Each number is 500 + 40 x the weight over its row's rms, rounded and kept within 0 to 999. Layers, rows and columns count from 0. Numbers have three digits each. The size before them is the row's rms in percent of the matrix's.

# v: layer 2 attention value, 96x96, rms 0.0868, rows 2-38, columns 0-95
# o: layer 2 attention output (transposed), 96x96, rms 0.0806, rows 2-38, columns 0-95
# q: layer 2 attention query, 96x96, rms 0.0655, rows 32-63, columns 0-95
# k: layer 2 attention key, 96x96, rms 0.0644, rows 32-63, columns 0-95
v2 157:489463463462519526531527447561430436486526512532497482472498566455549549506498620510490429471505520494492430482511501570513510478532512533467462499519500481414490554461458530455513558518490532536528555491562474549501461479494523577497544448488439526468532485521508475493455428457586534420
o2 157:528508527527488487470476573460563541542459468498524542507490502588492507516468440492507528513488503492515504472472511369500474491540433486520491512499492508544510447521546440544466492487513497482449508596458505531472517402502493425477433600523535515529512494465438519482487615534452491551
v3 139:591528477559499498505449553463499534495489564474540593404493443524478445537513424458556517567516476485477519445574549466512468502465466477528508504480511454548512445562536505504463468478486449453467447555515503470607468499502520483525528526528478459493472525429504526526533552470438476517
o3 126:429459461459506518503529420500501436487525465498477453558527531481504523465524500557426512478506464491512461574506534593444532544510599513438559460547508556448524549453491522484545533548492591505551520421471473512389518539482517516469474477464474487500526528527520461525529463496502483461
v4 162:587529500524482505465405539561435527425523508524483507434541458467503481520527540446545520479461493513503509478507464506470447465530494463533430426559558530461527499556497446533477439463489548483574550514550540531506482504556520542504573440404468510517531483444472479487461472542506470464
o4 159:394497495489471495504584487429522461570494493455486496575479568542493476524455470526444514477536493488529526506472515534492496506531449504568555507479498482478514455468530557499513542524481426519438484547499411483501527465413535427497483577580482490506460461545531454542557545444511542521
v5 134:492541530454504461501500481518473493494530525501480466530448578421562515471452601574552448615510432483527499493503523459492430504476516496453530485502463537488460582543472534424490429506510500494463529462532484552479534458556541555522509581484478456464505504530529476522489558460511560484
o5 148:538435524558499586484499546499520536503468498459559496480526460583487544548528408451451519436492535544434492507427494471503523489554516502500429546483551547480468444441548486574517546439429487508542519532486521543491472510406499455465444433527535529511511486445489487477481487529515506536
v6 144:434478505472506504532496517518504568533504453519524485509462498499472574481528445542408561462466473501534515525464510555523603522493552482491459534509445523501405432470515495467481549526508468512496471462448478471591608500502484512499441615525472487585480493502542517503522508482451538487
o6 143:541515516520530502480522447450498467430477513545529569475534486530522415548501550488599471540538504532431513508465531444489463533538503537453570483506512470509541556500460453492468418501510489481469500468540558476455443526528484534510587387468543451414514501502468511514493450542511460536
v7 158:621527518527580462481486520434518457512495514453481502500509498501451482510531508542518480641515460484548485459544528480516465505489464525523459533513493522545445533585483532392423440492488464539367491481514474518531552511534540520504452521463506454491519500511526504508477515521462492483
o7 159:404433478527482558566490499541481570473449495476501509520477499515531497525423472479475447410536511520456463555442502565430561488491594500467524496511502516478547521415501464561515542496539552462613485532472528510472421561451514510490488475511501504536516551484515460472499488526530474492
v8 186:553492423499481524487469506548484478459545479453508469521557479534445466481556513581496513549486490485502530465547495517519417441521510485507427480575472583514486491574451471429418463468497493490519525545559483534539510485567507575550525431469450467545437498466463510504463585497487468499
o8 171:483466505474500502488520492447489490542471509513469503524440561494573507501437476431465499449562469504528475515359500571431534577528544507526567475453506492454532527410545498567535508489528529506446506554466445499528491494404491453495494542557514449490530506502493491517525458550547548523
v9 139:391474484492406526486488515521538464493519483453516521481542483473500445510485459528398509525496501475440518493527548445569465559485526511487497582456517430555508528482486475455466592472489459492445436527545454453517491548507584472522535473591573469532508553488523510500494509472499544498
o9 135:577508557455590472501522471507453526537503487548522459478461495492531573465522463464557531469497481499475440518503484576415536485487490552459511456534471574450439502510463463489524452519533614505519544441487530518471502451513478552477495531415473496493463550532451494539513454558524424530
v10 152:491443491448531501555488493469484444491513541510540449529519561538544501548497575548497491398473471480541433495511538576557498432505503547459483506460516451490450468460474501491483624494476521538494479519535482472520492505462560543500506419535495470515538506488511500507440447462526491367
o10 148:511512506534514452486485501553521529524458444483425564432473509487496514469445462465501534571471515494477469500514546420459519543574453471507543505519438526514535504495554443488490441548505493481496514517499539547451489436590448475509480605481562509477489506493402532475508588561494479565
v11 135:501513486496511480516518449538430473527501476520486515459454545412488540530528564492463420591528482476519481484536528469522498527494532492455510515491464485465457589535469601427497497541482481511418499453528452586562522493537555584527537555502459484446506489546556509502519513452544563479
o11 142:542457521509499563506484537455565545493459532515604518535521476622527523524484420530493504438480471534449486523468496422465505486521513508431461514514560553506509458453510428541516524451511543495554529534460537505413490479459501431452452457498481506538529529458474489490467525572462447521
v12 162:551466462511530487511523500431525474467518478456535491476567519564424539529516484524434492470509518500531413505516530562542551395547536536497468485540476548476399455557500488418541548527467435514487523515553472472526538488488460522482457417475492524537487475565515522512444496465434477461
o12 154:481490468492490465551494472516448544477472531519457538472456524521527424488417584477538475524534474469495528461462471469495529575505496455500551494510466411556558542404534479524460480521605585458459480555456559541485455526550493473540502572511522480485487520440453528462535510541523501514
v13 158:499513515499452516503423466500474515491524508509481474466555508510538468492551543453503507556428425508549580471490507466514426508505478437524516488545483443503496565501468519564443540412528541562445509473425506509458477569601545509483454488472515463511472516431431479464533464533573540494
o13 151:477497490465526488465523569466470492507451531475485488545443480446478504546508469484464545453529541497455420539524501534436577494518507554523448500465487604533522415489490503437545468508499415481546489495604448497507494439431513486493561529526493513497487504582594495530490550539494458513
v14 147:519456485472493544570458569461451468478512551465537530462496503533527436538503508490520496478477412478527493449555581503560467526482497501509467539454532429504460502489462539525444564426510496538442438541532503458542460554516606546495524462549497460532546541426475498515504478476512481415
o14 147:468492496494536487463484458532523499515453429491461491526485518466521550484486437518441530511514527493465406557532541540379563501540502518479566469567436603487531480480516475455523480581514530498543540462488474543418521458527461502454507562461518486463486507551469479477509537577509446539
v15 144:530521456517510508561551411501457496542518475517470493570563549510476484460544526487508415554490518479512544499497497566502548468540531596507555525495508501465451513446531524435504553529511466514481568440485485525461444472507467454394486468505489465478381516557478474450503498465556508533
o15 131:504470515452481461429425582505525494501495558533508509458449509484495530517497529460491538492529531467476440409476430450570483489491496443460458523483479525577540474517463452574488483455525584452549455589491533516489509506475551550572481543498516526491577524526507566498429511536485464512
v16 160:480523496526506492420497455556546537530470425469480518461515410511440546482516426526454520530512557507448560497487462525460524496494508494498493506525479550573484456509607490487510435594489495508522482508462502555561590483478425489526437552502487507520450472463518534499515562563467482563
o16 156:517491509478495509553559497447515437433564551539548503506510505489523452497488589474547428482488431507545522521423487533549424555455536509475535458480560470465540577483417511509511490451493485484475489479472511437530420539498515498535564402504483504534532512528526506544542430466516537463
v17 145:534486547512542500525473428468523498562500496453459488490513502521453496515553538472488420566487469493537582477496533505494533533519516558544513543512470448494430582436551564455484560500486456560375496409472481502482515531498516474428404515534507455489448515515509488477524476510560500494
o17 134:471484487475484514492473601517487532416462534534526491495452480486512517538475516484508474504505528479450395498524471511509519475460525512438460502500465584557568465500437465506504465506547530434627461542494581512452424517501515537521545507478506535504524550550538537478432527544449432508
v18 126:539510487545421546431515461503497488436489473512479500472582483493444468516543485443428545538473532525550513518470456428507463516535493490595538461543529500461521581488494466549494500446512505519497503482522494485400453564542496426443502472505570566495495506532424470470497478565539506558
o18 134:467525484426506426519489564451428548558508566511530435535451487486514493503504507499517477442526505457462536448561432557473564460437470547557455526481454480517456404516471555464502504514567499510523467529526466519583546502469556526539545547489450499498462529539578485509522509470490466472
v19 142:567492469505483480527528484470509444471496507547504514518511531492527494491460523482526477506526563502503407556492484502491484464541439529477550452513558510403577516550440460478553490497469517452552535525558495522461433473507470539527591392425518543480488491592526486512421473465506499562
o19 129:488485479543486451522503516553450539567515494484500481489504508537485476476482457527477567492485502469550576420494497474536535466488482430540454519496497420546423482505570506544480568476530541511452488569489482516545588456497516459521396592569485475532504491405458500493521520457490548475
v20 171:427478537451445510426497442573514504504486413497454563437502474444485603521507511481365511488500576524455509525468443440516522524536562480528501478499496483496506566440507533497536520544494532549479512455537468543480530544470454516514483515525510581457534483507509515470510495529522569530
o20 177:591544513477503493530543561406477532511487582547613477549506475565484457506490508509595438479471449515511519457542464441514449505435437580508450509498510501502468474516445489457511477486530477505484500525469547465568478449535529452479551482467458517543426525518497497547516506500482460463
v21 147:488499487508501510562459578505450551534481537524529519477419461491521478505470464463602534488471387496518517468512525524506532572450476414477460537476517484496505427521510481568467475450511490449519470533450542439584523476557537524491505571473481461547489513406473510530557513510450495488
o21 138:441473507534547534452514391509539410459527414478463511538565499489496511520552477560464536518520566503488479581491575524473485489560530513477577472530533507487511533517495508471504520551452446525478523410541433492410516511453485517480529421513517454458529447547525468504496471519511469502
v22 147:508520519496563504517526445452533509524516550534519424537479553518512450442483534461605466521462462538554545517460480542458471512494463481511569478569469517477494535448511476557496472471529521472556533465409531483418496449548448469433452514423479502486428476528445466491533488528541472559
o22 148:459496490539476508461461586523477480444498519476428508469510443456444499546552536484441511512526587466466522486494495479571543488502518471540430542446501479557511467553496544509465543482475395489478458513556459504558500539481515522546491497572530509477554462505605537452445535450446547499
v23 163:489501474492450512424518532491602477436544523480527503571563494498442454512467458594457572536499502497461501492534497482592445507469481526542477506518526513586536474543499409458453484466472464481483459564564480440467495516461504443495486478534576492536530516472476513523470554504448471544
o23 149:510524496479535481545503465516394526584514476486429436472464477458544547438499513428550474442538512489512502505456477605423531502525549529522548486492487469397449551487494516534497517535522576510506501469451506546562498510512501566545487506441491486478463538512497490525538404477555501502
v24 154:571542485538577459508519552476487497506454466489521507482498457544458526502537448489517475441565576465451433486520530517483565391516518526442490501466516489515498411560510562457541471570490479488536531546499521573582461451455453505549560452523463522473508482541543515500491501475471450460
o24 156:481488479497423506549491412528574453499532503515485567499512586499526463474446549551453500543451388512579529501500490474535444544486518414492534478540510472520550576452526460509503507458526571488475515500448518446448521551530479463480441534472470509556537499449444509488507516490525559477
v25 148:428462529421483479516505537470530506459540509542516417565466552485559531508441512558487565464438397540547479553459470550527465540470508498497449485530467557513455500487492442521509530462505507516521493498499512412426589497506518548508432552485479523571561478477490493539468480524480504443
o25 131:515541517564542507487503477513436562474452477453452555452517448510482445520522510450576470514521590509462540488482544460472520488573462526534543523471487436483481487509506529494480475529455365503457501485548499567575462478538468488508545454530594478420463460475494512472519489496506523560
v26 153:529520518541455520523555472461528509509462508547481556491512518451493475460431475487480486567506544488485487531490513465511553549510474546500636537480547457411518539489515503472578507475481460474505522503511492483456380484503464431436555504516564507505454540599513471504479489442503527578
o26 130:505500480480518430489456523544432470527551487530569434487518482514487516506583482524499566474510521467453504422539451504539516415459497453488417509549487511567416476530475479543485530474547631492513485523499560525487581500481553562554450518457472517498509516462493531508496456463499459476
v27 175:523540474552486524531427506598393516485476446502493550341524433480455532512549525431493478492507509496473500450489507493491545505542532449521478520495521449435475521522494550534515506483498485549538511512514522554603497521558508527496568497517445482502488496432510490481516472482558523441
o27 162:457468514427496509493562466391575440494514495528569497588491574552503472558479459571472515518475426492518464520529514479463450504494471522502527449515509569523562466473481474457503491515549527491455527516509465468390511460440530424470532528495462505517537499559508511534534552534467457523
v28 155:400509520518491510497510458497514480499522499492509456536579512584481486523553500486463470410452514499478545479511551554538526472527527562517489546485527447572430474420534465520482626534497515535480496488489492471498519523428519441418468429539513483483489519450514516487485427527545493426
o28 144:529528542428528460514514533519532485503495527503409549452447520429478520467458559424542489545493505479489421491540443482512499514501443494490517479478434539518565508523455462461501423528522528461513472497506529512480454466620476545542532583464507528486481544595469533487469552514480460562
v29 147:465490461447456474490456500565564434471565435446476482532541482495451527483505577549404520526479488502554543476498471495554442479543529528527459546559477527541478539587475478424470567444478468554445555496520483499474558524544537550507453445506491497550508495496496486500422500536485530469
o29 140:507485540523564520523516506441410570526412528505506522505414503504523484542448451423610472472479519520490442471394498538443530505508487510503502441457504496488509503429487460546514453520564505467485472559506545524564451446464496473509558566497530497525463517517497517537538476563537489526
v30 135:492494496440442526452465509564513529415543454485505476461530474472497552472519500538435557464411516530526536516480435533515478480535551464546448453614470576486464498504442412503466483456512525502560546517518499524494575521590474523516486479448501542546506480461428500481508515531500541483
o30 139:520518509502533472500558534389441495547467541503513535543485528524504438553474536436531470466571496492483529470402502495470502554539454571579530507459502458492484485474496531476469484521512427516378471526521456482576469485444525465514576530538506459458443475528538488529553489504530511528
v31 137:397477496461388491533525549545497518505506517511482503433448497443540547467449504550453551522483485501504474510488508455564478613485541458471529548495468519439494523527419488470533528443489477487497474514482466458534511514567553557556519547519533486557517531523520521520500503435466608498
o31 142:576508530517618499484517467473438511496499434523577481545538497550506503541571438499567533480514533524443509503471547501434520462519478562468469478514538499509411498477505462505494477493482548530442553452561522516471532441459452472439506447470524468462473497447458488526539449575518431529
q32 117:457485474553480493523452444505462488460498531453437505456504466522495498457497479531504526463525488507587573469473512506497431448486526478489490485466495398493480503456600477461496554528526428525451525504537515488559479573533509445567576480529509511517466583515443480445474545411468556461
k32 117:481541561491452568454468502465531451469565539556446467562473550534485556483505457481538535484387522516418545513468471461471531532466518505485532429499507534543524595448426485507519483469544494462542521523452458527490482502485512547487509534508479459492549492486558517428563550518539540437
q33 126:539557541440496524539496538490497356490488553515443527517466482472465543414498518512459483472594477463552535471488457521452493501551502541554546504500439525543537533473526413479467448504514501457534441476512534434528418531522526452483465522496495489533588526494541520528482473535517478455
k33 115:497486513474486528509534475457480536508542508499415486537468516573545528490511450485514486572595525502541489509464546504527504553473527544439527403487455508504416531483482586511602461546512559500517512510449485491505536556479435532524486534518545507513431480539489521400498534498443576497
q34 101:505596529433512526480442501505517403521494530540469564525483475519468549537532525499480509543537479470433511425539474564452512432506507501475470537538453544484505487440429474458529521464479481532568491446522581536528429450498516432423513539555517484495500522444540488472468486484565455528
k34 105:426550482422497536499492468490467465495568511547435505503516595536538587530475440432521466489519477478514414509433507499597539561477496596498509477470483466544473495460521559486522498500535540501487494492463463481502454509556479542541520477501517531495514505555464497447613467468496542481
q35 122:446478439539507499506508448499507589531497469594513505487510480474536508448452492534539533504398434542508534511514477512519445404486464453457519493480568493484485457548547531499555517536474401497448522529482558518530566540445431541569476522501512505522420475495469502513484524447493535551
k35 118:488552486501527407522489472566502554543492434465535497475568498446451479540476519504386534422476500541460510516532465483448539484511426504489477532558497474451562470522517463542496534516503433521446547454462476529486525489501541543529491427542525533513575484480574537523517476530574435510
q36 124:458496486402524503525440478495500470490562538474438487491519514473471514439504476596461525465540453490549558459513495496447541452507557517520519470503478431512515533501587485446525462507534507482483407468491551540532457488560506415499553544553441536523423547480525552475484557499528511440
k36 119:465495594539472589447560473460502496441545555487418500513465479533491535533453447472579515509486523498432488525425529460520517541446448483472545433505456513530466534469460546483539499528559524482543566449475475503475508526465489481511512525547517501476509516518528550406566536491461586492
q37 118:538569591519481486434484481525594449467490515491540558503452559467544573529546503505486532530488475464452516510478526517487483558497480523490485544481453642515476486482473493553485466500442546494550524464507522516447532374504471493477451526521473489506578510479451454479538504538531474531
k37 116:470551431422585544501511470471475471518518525546508493506549514518516491493491448511467460467596451485540533504462498518541541446578480565542507443430491479442521447522575516515531523515451382508488448496485522467541470542479472485516515500521515502476483498583479460548455418443453488516
q38 111:525502487477515392525522458494544462469527449392535492470496548525488533505433499504497481517557541467464494525539546466530535560497538499514417566473394495481512494538566471500429453553472604555506565501543503508493484443549540455466459506489480500522477570478472498497468469496469548488
k38 104:525468484505518599447603567527486408486479521509492472617564501520503493487559446490509550512430475409485563508582518466469476477466555533502538432514509513527539512478494517555514468458486458472520504530476543524496540467479469494526508579465525457446509491492456442517503480513443477519
q39 130:485583551509468485497473490470530412460500544497497553477465537465513497533503524438477496528482455521516572470465515538507429434508437562523421567492475490519523496430477466511464502453450439535536557496588545483521508466495503448499498549522571444519533538498430423489506480438528573516
k39 126:468595457434513550525451498494475454500530471599509456527526550535506539445533463484505536486440446531531479522447518479560539505501532589505533419437498499498526566517522532571564458475536477469500479539401493520517493497495520531481507503477511405478564481563491476468534513497526504432
q40 124:532431440497483511520556506555415470528529502527445432537529514557536495465496506470481456479482511536488526494471482510487476441532508467484556498496535365513492547533512487522443490543573487485485487538506484489520481523461476531471574408512477535398439480512557494467551581465535526561
k40 131:558446577538462535430424475451550539537447447484416597468464452488520428498519545485473516548467570521527500514492529496515544463486528523500428513535522500554513559439499510479454516532518556487439492485496442467496444558506499459502460524458492489556527553456535466481469503566552480473
q41 117:533567517519502550481479542556482402490457480546491593539493436469500582456550516464457502513497487494495476440462482531429476507562511596514579520541467512499510590435459448470460482495524495459547456486490514498587477496450500486529533525456521419536544501456538488518482487514526528480
k41 112:494470489473456538532538476451425514536507489522418409505483571534540496483528437526534467497578448553563452521424497538542493487525448576510538449481513469577482500479501585464534494523530576473471485464463431493492444560595482545470456498493511499517461480507506507476524533488462522533
q42 114:451467415553547445511512449460511559510513503469472423427539525500449440476418479541538440504506471515535567495515460554526482423479492411542453455485487424551550453550523538517492517535501472528430512544547505497510470552463483485515504495560505596486456513481497487525465505476459462500
k42 116:505472480521476464520522533570564460471477461453487579587489468477455514465513539471475593455443568474443515469561489417466523517444494531423486582519459496447498580473486462577533535467457481514539585502463521484499525496435524459487493500498495446492525520485487518453520494515558495449
q43 125:498489498516498475494497465492533453455546471431526562509468553550514473598525431512485518539489557494436471514497608405531568535548473465472474547479483499475525487443445490537473526520464499517468516516554480522501508367526519509446558442546499469434498524457509448440512497470484496527
k43 125:494493449506488562432471567499490457503496550581518466522554535489489517471621482453462452486418481465523548470512500458494486434535489515573508451487539500534561509551491464463455479477556532551445509507534536523490426534497548482494504537456505410475483508547491400522511501473491566458
q44 123:501547508567512513456476518483492486489452402573510499495462508515562551497471530434460512504396528570483517503437502518512419480509489545465470505536522449483511537531445516490444463515439454466447553539535479525518594472422447518550512526514563480533523469503465458547535485437494564528
k44 119:489574419470520560563511544529478459568449441560526466505499476456523477467500518486449536482477482573539506548457473525469491455540481614542514505516516501508566524533501494574488482474520452467461462522446491498494430540516560511461452476501467480543535496546440435546424476519544429499
q45 115:490561551437485496464440526508471381451526554420458504526530515495488532486560519500462468488566557443540467502495517516489549506490514534530498495520477515501500584443500431481470539468520573537564485448507511450480439500633527458463479468478477509516528533487519508455507462512541475427
k45 117:503489529503480622498530473451463503408554544534449553512447518548503548481476460515605464534509508491486521513432549476543527555486552508514522426495464512574419506468452592442509459506514553454528453534484461521530524480460481514497536562504502501472510503506509521435507548484450550482
q46 107:524476495424494527499589496540483488494503513456549496507494521499499467566525544503455518541583492409445487468525505510525513485548561554534479570560463544545469514444487483476418494456514542532584529466549548523522480446503557429457526508525578445485511507455496461482476431538486550558
k46 106:561509476477504490502458487487514497458470497458482423491537604569490485522587438518551491463576489478535508500491534491558441514409552494525554481434516439516505485459532617555484463487481556547488485512462495524491428459570469524550508454466497502469492509475439497473515551539471463517
q47 118:433530434467536526531414521486500478513561477524476475484517461530558510472437445455500537498462412540527564502523549508485580488458443431514395530418474500470512512523531464538504460508463507556521532511540544555508460508549460494482486494431481515475438542452505435559518531506519555490
k47 112:512495547521524507455582455552486522520548459540547490532530524412517504605510507478498470515383448443492516503516501499530584478566543535474538479497463570454507541516556513492552434511535455458497494516454494552487520471422475493505493497536529471455556511570552458513513446451518522545
q48 115:568492495451534528494558493512515474501539523437534512494487504540486458582549489484502495541566490375448453508551532461535593502526505456495443532508459549488487469435486427532448491486524562533586519485548496502449438460504569466417493472522543465453480536490502501477491463550506520539
k48 106:533492503471527467467466516477494534495525534410473518504548551516458471495572442544509460469555538339567520502554546482539474512460559428499541513484513454485491491540515583514475480472484536552490480526496527529533458453497445503574541487472531523427455549483478459488549512462441480508
q49 111:487478498571493580526496502512430542540514490521468465551494457556439494441440520529483458479468484559529515546478478532470446510510480502461561462505519417563533538544479504522541500568545426490414485475489482485542510603475491517530524432490467548458444484556491544487472576547483459457
k49 104:478437549513443495447491478535556501513470499532394565446382463462530505468525573464470478515480558545455453489536433516442465495487507489479462508527490498529451498471478436465501535565539467524562510511535492488473502577540512454466459588490480542527494545471523546524482557516574511496
q50 102:529483517415480423534549450479538521509473540433481514530474529540472438550463521452546492495599515449508442527549499474561494524459506429519525489515486572536482443526480535533515489498494580510538471446483446495453412523537561509491439463518491512444530510575466531460473483559466442487
k50 104:538504532466536438485449554537545470482510564425498568519488478518504462474501490450535429528547521419485533450589537450500523539491570440455429518474494550423459479506532444475488511478466511523576497536528590461522553502486495484543558551494548540475515516423490485568501516487501503492
q51 118:489502565554524568485499528498475560521484449505541500499489521465496525532477557490505522525431505490440421518442505513479494583503496540448469497556515615514494521523448507480532495475452555474474559435474474505524621526505470445529455523480560434564455448569482528562516480515502486463
k51 114:477473416458518484519532499579457531498513494504550459424503490433480451534496518564506471463547437502535488536490437538416420489523465497560582517500546425456520442530590524527488532505472458503527435528509514480527525461552551544502525470478479550516474473477451495579482503535513461560
q52 109:509536451567524546491480556530528562507518413547555499484478473540532499542489505458527491449347485585448496554476491484517473504505455475450510504467520457486491532510459539572572482518497435500465536567512488518485548446464440574487542479542481517457508464501520442494558492449505513523
k52 110:472526465534524537521512517521524508590441465551527503452540482414521416461496551483391521515427498515526470460495504553487506435544479502540481553560531501487537435529492437496439543497504467478446473468523511460478475508472527493444459481498471512517470496535509467584477429505583405501
q53 120:498496449574512503542533487515555650533480460540572447516491533495507501491448508484616523456434483477489468535513473521521497539467494453476479450497465555455429456560551504537550488509502542510480594496500514503492566540520454568525454522521514520538463450509434539485516494506476487531
k53 117:504524465494555457507520537569510518556509479417567517457557490455453436535464542535418529458472547493503506495563474515468468512475483463481482528564518469449520444545551462512472572501438423455529469517524556484513545464455461481545524454529496561490504511434517526581490429498522432539
q54 127:541466511401515582467438522548497480541523540490507534570483493500498487470541525518506548487510480483469435481457502474448544546540556504431509558510490535470457561522514485499590469497507532471552454424411537579508492472580482461469488490500443449459447491498519530534511518576555512454
k54 122:481502610510479494483543455479483584484502533535467472420438501427512478578437440491494428490562474478530502530469510543541485497490466472547483440509517466494454404459554540466429500555530512517523445456557486450486507511540452519539528526532526551497478507509489521525534467472474524602
q55 119:526479436441536449517530510501537530578491497564470526520484518435517465478462566441521512510422431530488463511542442488522488511504480473546527555497531587536455459533476525542526482558512465510500523511500527472490460482402465599516411504505495523519569438543528477544527447471504505579
k55 115:519504444541517390529469497527483576556471444479536482488580477470515448511513551453451514522594486516516512465532524489528552444513503452478476572546483494433487414509564494522528479504428517537442535473475531469528545479478479469523481450497537563534526491456525481584486437504505422507
q56 119:497502467576489487496495501573525459517515466515536516473489475482486576439522529562454484525479511447483538435494481538426508513545570514492530546568481462494513547541475402465432506520529524439535524568505536501580517421450496503465529541540484440525533499387554507533463529482512454524
k56 120:492453485502474514513604516473435495526463498490456438523532502556492514576543484492480529446549573526548500534495482526496464458479410584510541488476462447547509519430517575513502529517510583539468475461492423485513423550523439530522482462489487520549443500447465511429507471500453553529
q57 121:517522497578508473502580467493458574470521522469539456505496518512532487554533461479501490477454566520489442576422491436554487571462484496517536424470534515483486530515477496568491482473508533455485485579518456433462520481548501606549486471513411550471544490525475503448579528456480477503
k57 112:537510490546522565476469554473565482511452534502527539508457415551461436449472581539482482513503498513499568416519507557448491481548481471525478573570525505471508499592484393480463545520483434435483484521578470480532509513429530492449494484474477480510484517512547476516437483557496498480
q58 138:481530533471459420494477482415618433522526557444478584456530512495482487527512458509479486573573531526467507419512547519527499436499471483537424549449487528515525466486480573517484540482449481514484484515538532550466477426439509431483514532470525488510508551492517444490424503488483487533
k58 132:473501483434517493515481528488489443419498498558542517601535515525534589479541460469498509487473427478455501517475509436555522455532534606488466469420477520475550540485516495531528485458514512490466586491476529524506481545531566473527521539510513411491550475531447483482555525464452587471
q59 126:510515503461542470490505546424596500568490501520489493491522489503509467552467513430550459520452499545458464487544502501526536486523433459527475513454550567511574477532465581552549546497455494548461513523467470523421494500415461554475446455472545525495563434533556490537533463524488427541
k59 127:506499425495541397579476519564466583508464435493592573473520472434531484486500570491427498532500501501527469474532512465534504483552505488483455597485511541437497435492532454488494534464435495532461540467534576476545515485495521479519479503468576506521495485483445477572501474457512471498
q60 122:476565555530487480488560494451536498480455502487518513475445493517428501631491502464504464577548510468453562473503487523585499431508484523539452537531503476531509447452465602486465550436478473542522527504549486507485503475480544413492537477524563502467546515437499464476453431477492497535
k60 127:525529430431532470548396498527525410482496520516487513537531597512533550428534499463519526488472485513492451473513493455583445509441510545503504519462513517528535549486459531562502539447505501534507532499462526514512445502546511540514498497490489425475494490527384453455578562506530503432
q61 142:485446516477495528487463475533439499518488518498421444558539470523456511415557476579483487465561536505523509476508514516451486530480583490447571446523499435509516518502539519433515491485571556462490432456442479533514489549521533489498520486488436515490454533555525574471483571599496502435
k61 136:467433598513463528437520468460529497388547556476398522491391486518513495541439482512565496525546545478447458531466479494507503535505487487493517489492474538599450533466437477465471503530551471500565493491538452480467513520525499456481506567498500543511503528490547570476486517489506565534
q62 121:446502478528499557488515519532484619492519462533545441487506509539520471567486415496562493493420489531446540504476526462517552458493477456456503479523522418477507486503486564548497511506541485516463503552459450561493513502473522548508605450486486477377431473471554509483537550489523512532
k62 118:518444563576503490486425456524548530576476501462539538412507532403433443496525562527451516483448528507526474468523498523529464442507424479514464549493517521517543507511516479443418584487518524514497490466586496473484431506488537527460468464505503478476456529481474474511537511501598483533
q63 122:469590515489510453491510526473614518534495512390519522478517471496472494540486502465519436530542495454506439504493498495504572530493457476550407479493489576530576505520442468513500566502480603550478512547515486429490442507526535477439487500446502504512536488472512472507471425513479421525
k63 127:507431426499522483558586541509428478480483500482579522575525557503491588496566499526486485519549457467487542458561494484540467508486550532440449538475441505449460460465525516457497519436385493484520500533537542502541493477482497525525482509503555474538457488434468474520577542457462525479
v32 058:498561463490490489480431463531532520544495457441406527454511494499488554451502471526483552576438425515543446521490484533518551500478481419503478504535476508480512557528508463570542525489565522466486475433483504503461563607562503578517447524523530499513525501597490491489468499572480534511
o32 063:434458489461503390485493480563543522462494491430495484496481541422519565482526497545466509511478456422523455496471532450506537494427528434485488518540452543547485484535525525455487496518468619513595516524493482503484533534551527509491527580498492544553501466482437492521468546582512497545
v33 066:458529500506473495522443506650568472498458518563507458449474535502501535471476518489475520477543528499513522512506499555543515507487470393541517526529453496457523523505497467498584534456522535495473506519577473528497476516504500539482604552381545467525463481543486500497450507492452585512
o33 071:452521451479442475481458500535490472484550460532480498473475525471610529492498528520432516549493490485483452472525494522515490442547540515439507551560447471539575521479494507511457487539483539441531488518463486466526521519535443501556468562596446540529529581539430448454407455490532508553
v34 062:447482544497501527484486457464579596474549493458501528448492482449536520523462459538534528510454469525443413532488459463491483472498557478466457535516486507478497568449535478506534462476513584493532551492450511540411553508557520519506414445483585527520564541505412511485505474539523503455
o34 069:486497503494482484503513522518477490482474441446537546500502530536471528544530482510493530484532545400506520544407505552503525540504453524572486470497521550457461493522461415537503517517504517517580489464517518483440509466501483538457506468431543532524525389477444471486530469634489412564
v35 057:558539533450562516476524462500537443499567511442513534569538514469544466455447440514551474530523507489550547480514487532545417462500500539529544500488512480584488504503539569490499481435495511539503468530545497442491498483517524427499485440476494463386444488541453498502462562486395498550
o35 063:480502471493583518524549445518438474491504505532479524519502445530471500514554483556429454502429490603493534546508530434484496524440489448443438406494567480488499552509498475486503490534471471472481580494526528569533509537504443524477514539501547480517454457483556537543510543376531501508
v36 058:458526574605551470448493405498458493472567500474513525490496541464505451505456400490490549520501580509541497540478480503544539457543507508534518496459516565526458500542537453484450530455470465511467478512464519442468508450490486618521510481506507488563519515468594525476558529469513547517
o36 064:481451489422491539549558548472532577530413467473477466449533515507456447407522554527487493512516580523536454418528482562598495507485483512492481454520494563452488488476522484456547508529498478515533474482562463566488521521515490444455502539480555568458451454485496541527522538484491474428
v37 062:440481479588573531489484554531508462533548444506522457433482462471481452431525536491535576511497471514581525469488509486512514517488567470476467443565429431544509600455545551503485520521537502495502500534508464506537614484519513517564488507456477490592551489525475499477493510518523544489
o37 064:532405460474411460488473471595511535496546503478459519437482526489546570553522536522475480539383471445449557484532499491500515561482527477542454522476444478450468485556549434506484562477485554490531443497463546534510497537508469504504441550517512490569525513452555498502523498478515540442
v38 059:430488455458529478527540527482448489546489498554550517547491443500520447487442501528455501477529456499464463454500459463601515547517506506529486509470555538459532477412448570517540437488488533545452486485436495433488507546492576511533556531495585527586452533489431490516489492463435521478
o38 066:486451389537492436546464499467461466474482499513636472477416506512543497554474540515522544495458508471479509493456555467480485528492486514507557456527487467464544433499518495494516492507514424481499423511581516512556527512448504579532514422517504498445575508517475537574530463538517473491